config.yaml
num_hidden_layers: 11
hidden_size: 512
num_attention_heads: 8
num_key_value_heads: 8
head_dim: 64
intermediate_size: 2560
vocab_size: 26177
hidden_act: "swiglu"
norm: "rmsnorm"
norm_place: "pre"
norm_eps: 1e-05
positions: "rope"
rope_theta: 10000.0
rope_fraction: 0.5
qk_norm: false
attn_scale: 0.125
bias: "none"
tie_word_embeddings: false
parallel_block: false
init: "normal"
init_std_qkv: 0.0242
init_std_o: 0.0
init_std_up: 0.0242
init_std_down: 0.0
optimizer: "soap_variant"
learning_rate: 0.00248
lr_mult_up: 0.776
beta1: 0.95
beta2: 0.95
lr_head: 0.00735
max_grad_norm: 2.0
warmup_steps: 200
schedule: "wsd"
decay_fraction: 0.568
decay_shape: "linear"
final_lr_fraction: 0.1
batch_tokens: 262144
max_seq_len: 1024
doc_mask: true
train_tokens: 905100000
max_steps: 3453
dataset: "wikipedia_en"
Each number is 128 + 32 x the weight over its row's rms, rounded and kept within 0 to 255. Layers, rows and columns count from 0. Numbers have three digits each. The size before them is the row's rms in percent of the matrix's.

# down: layer 7 MLP down (transposed), 2560x512, rms 0.0822, rows 2216-2222, columns 256-383
# gate: layer 7 MLP gate, 2560x512, rms 0.0685, rows 2217-2223, columns 256-383
# up: layer 7 MLP up, 2560x512, rms 0.07, rows 2217-2223, columns 256-383
down2216 099:116178135155113158149138166135166176138097130097098094127150158073080098120125100147121145132123139135133169132124110120105131118129103107147119136088147124181134092109069059150129053118143093122133124128129085092144114140081082158152152131087204124150103100126126145149108191072174118130138196123102085148128084100106185131111142039145194078153136028150114100046114162128120179105148
gate2217 097:166136162142142154048125129226155116129113077131106173089121147110140094168122136133133095140161133165137132091174192112171122194117110146149109131165130151075146147153148133135158121120141176076103179140118113128111158055111119145080168154122049069120114131155128134046134150073155131097150153179108137120126127078121125123126176100072105113134146141130126130126116159061137113151154
up2217 098:122124154174142173162117156107165143072169105095123170110075117100098140119102113143168097151120136150111100101209150157176142093075117145127093137116163112109155115111164097118116083089106156153098166092112149153168122073125146109117140130127111069172100124174146139082162126100083159144156142115129135086140113157139166181126121145149101105138074104145110118164119154138153122089136
down2217 100:139074120121127067147147149111113130144188099139121165129099148137152208170147128116079147105109129120105153108150175177123150170126136100154111114152139068178129136143071090106130132151186161030134142143129134088115096128086103135177163213078120160131153124120106083172105184118179091175167114091146069117160079079173100149132168158128157102113127097138099137178179125143132112168126
gate2218 098:145141084143081078122134123132161152103122149143137151169073163153141146085156099111104144164124158196072145078140094147033152143091170195120204121128074154088097111073092167119181151094176076131108111146109131142150119114070131172154139147118172115202085156139160088120147107137185111063161099141105126097174156174131138118172111121133163102122109143147145140096147122052144064161119
up2218 099:179134113147115131143093126165111194124116101087097109132084079151111123104115105155109197150084140107148133107127154103122150148146111097103120133138099110147080104168123159140058134114107141137138115133127086156111123182121094112045121110140101103079129054149139131091103117122091161174084139117141150113136138143139006101126147091149106072135120072066131108103149109146154143123109
down2218 100:151161111128134101135164120148091147133081119121096088107135104115141017171167104086126089120119172141194122136078156143143151147115075180155173140213095122058095174141132126083166095113103158110168115156102086122211140142113130057195111103185162105137151061145088129109165087128160169149078146126090096175139182133093139148143138148162063047156129117140131167071103133131115133069133
gate2219 101:091097112113086134121169181154147206160135115147089190111116135109139110151160159139118182176164044095106092153190171075106083078162136094145087106132157127212140115145101140135088148125126106106185139117196118142085152131155160122071078172116150117145058061140106141112082078114104107204049135178141114134125131129123127139172091116133139122109125111166155132126186159144111128110113
up2219 103:144103132090126162146089060181144189163151157116087135123072162127113127113118106142146131120139109121166133154143147120154065171120179092124133155127140112144140110111140093138097144143133112078117134117173128093080112144157138148038120147094093189137130066176182119138101115148103084080080135147142127150053127181105145132144122083124123110111129176139101087081095140136118133066096
down2219 097:088165176122085102154097118148100098131095153132104122128122128112113133114149132042123098105188082141100057102138088086142153176157117185098112074112141158077101196138100163159142136102148103127113152051148103151082082155157128118130130153090102135128138115155146178109132198126127124120157172100112138145117174133042131145111109056145158100130142118148099142067094161115127174108150
gate2220 096:102078174157158140105146040105099134103101159129076153181087120105133137155152132085148124077100181095127131128223143084142080087072099169100108160144101115150093115129123168166112108198097113135178132154081093119099198086118133099151143162142160122150113091135197105112123159117160154148137100149127171154106154138109090077175113152089111132153130156152093091167024128104114132125177
up2220 102:105144088204130118163159122141156160157104169074139111144094161139068122151131144061121127165180062112123158106108106138129164158139165124141160144088186090159091115139191184087157152170103147108163128158127160079177108157134143078180144088123119130172082202173164103117141126137115077091133147147151091213139172109147070147133112130144143135120136143162131213156181170068137127163105
down2220 100:223135079098140183111127151101139102103103138095109112136113126162137152129117131128081138190193105075173151139140098116079150155144133116117121131083121086141124099087112146149109102092073081129131154144107103106122110119096099125147176144151106183140145188132165103088154089230138197104160108100123104155122145105152076105120130117161140141166255139184131148159130172140128122095132
gate2221 101:163088078165067122101116124123170126103174092126137157109118112117121153106110174149139103138109103095115117180123130132144146142138082041094112196111116107151091142108100083094093113149105110063141106140153108115163135153110129090102134121170131063062169145187067106206170106191100221096181119126118074170165106173067141181141122049111120154161144123143191090164163118110129094179158
up2221 101:101089071187132151117120164089087104208158128193125126116147124117146124148161082120136105111117141123175164137137204115100133147025127098094119100086144101078165133099103132101076115152115140102155090151097102084139158071123086110134121137160088116116150111212080129133113089121126091181142137076120099111105179147084137088112169127156177100132124124152135116137118129151126072110078
down2221 100:163159123176120114143155173117086138156189085091122165124178124141086118208156128102130102185205175108188131111112122218106120119073083116135108069139120137156129130128117082103129135131125098146091132136151146117166156145113129140158141142150192135152120132142170203093128115129127130092128094157117107084135117109103145106079117171128177090149147197100116164059088103124113128086089
gate2222 095:119112145129080150153102135132116152102153177130141160054182126106105129102124132130127176121121164135131108167130177120152070143067145141087156152134173120147141144097198090129069147150122207116106121143139173138132134108131096121089058188142157134140149182148092149140129116120138139139145138114157121120112174164103136116121103173128101142152119101099094147087146134155093117153090
up2222 101:115139104169167094113122135140097111132152134057101187179119140136182123101110067184112158089081131152127123133092141127139146072122065124126119191092138084167090142119106113160142064084144166097120099112143098115164087175073134146182161099103062075137072086144126164110182150146154205116137137111068119168092130094152155141143148117103137162108134122130116079098098116128151158145137
down2222 097:131117123169103099173125156087122173102116132174221146102097148189127111121165069109149134129115111116141114085126159133117157124149147140165130076129140151085103174103140150132112104105130136131149135116134089145141110198155152115100102103162091138136136145150141141106098149152106143118111130110159136103105177179150121225169136090103049096155152144103066118149140172131124144115121
gate2223 095:072103169133106192116171110109079133076134153030124148061140151146095137097161104123078160169108112115149137148124158141162096106093130112171131104074140160110082180162104117091140085124179137134130081095098123141149103137099087166210104131153095115139122108122112184079121107121074081135114128148166151072116134179160148133115081047187118098123136159102137165147135139132091128138151
up2223 098:191179117161128118079114156038095102151106115173128069117141137128163075149087113150181096103095146113150093152107157144059089124184101096134142157117127147142140110118172140116112126124116103130096131127111132075098157134138184090110143141171161088125079214134120140151123129161161125133169164094127079113074158137070110150123156189061108134101136108178137115158107124101213148165100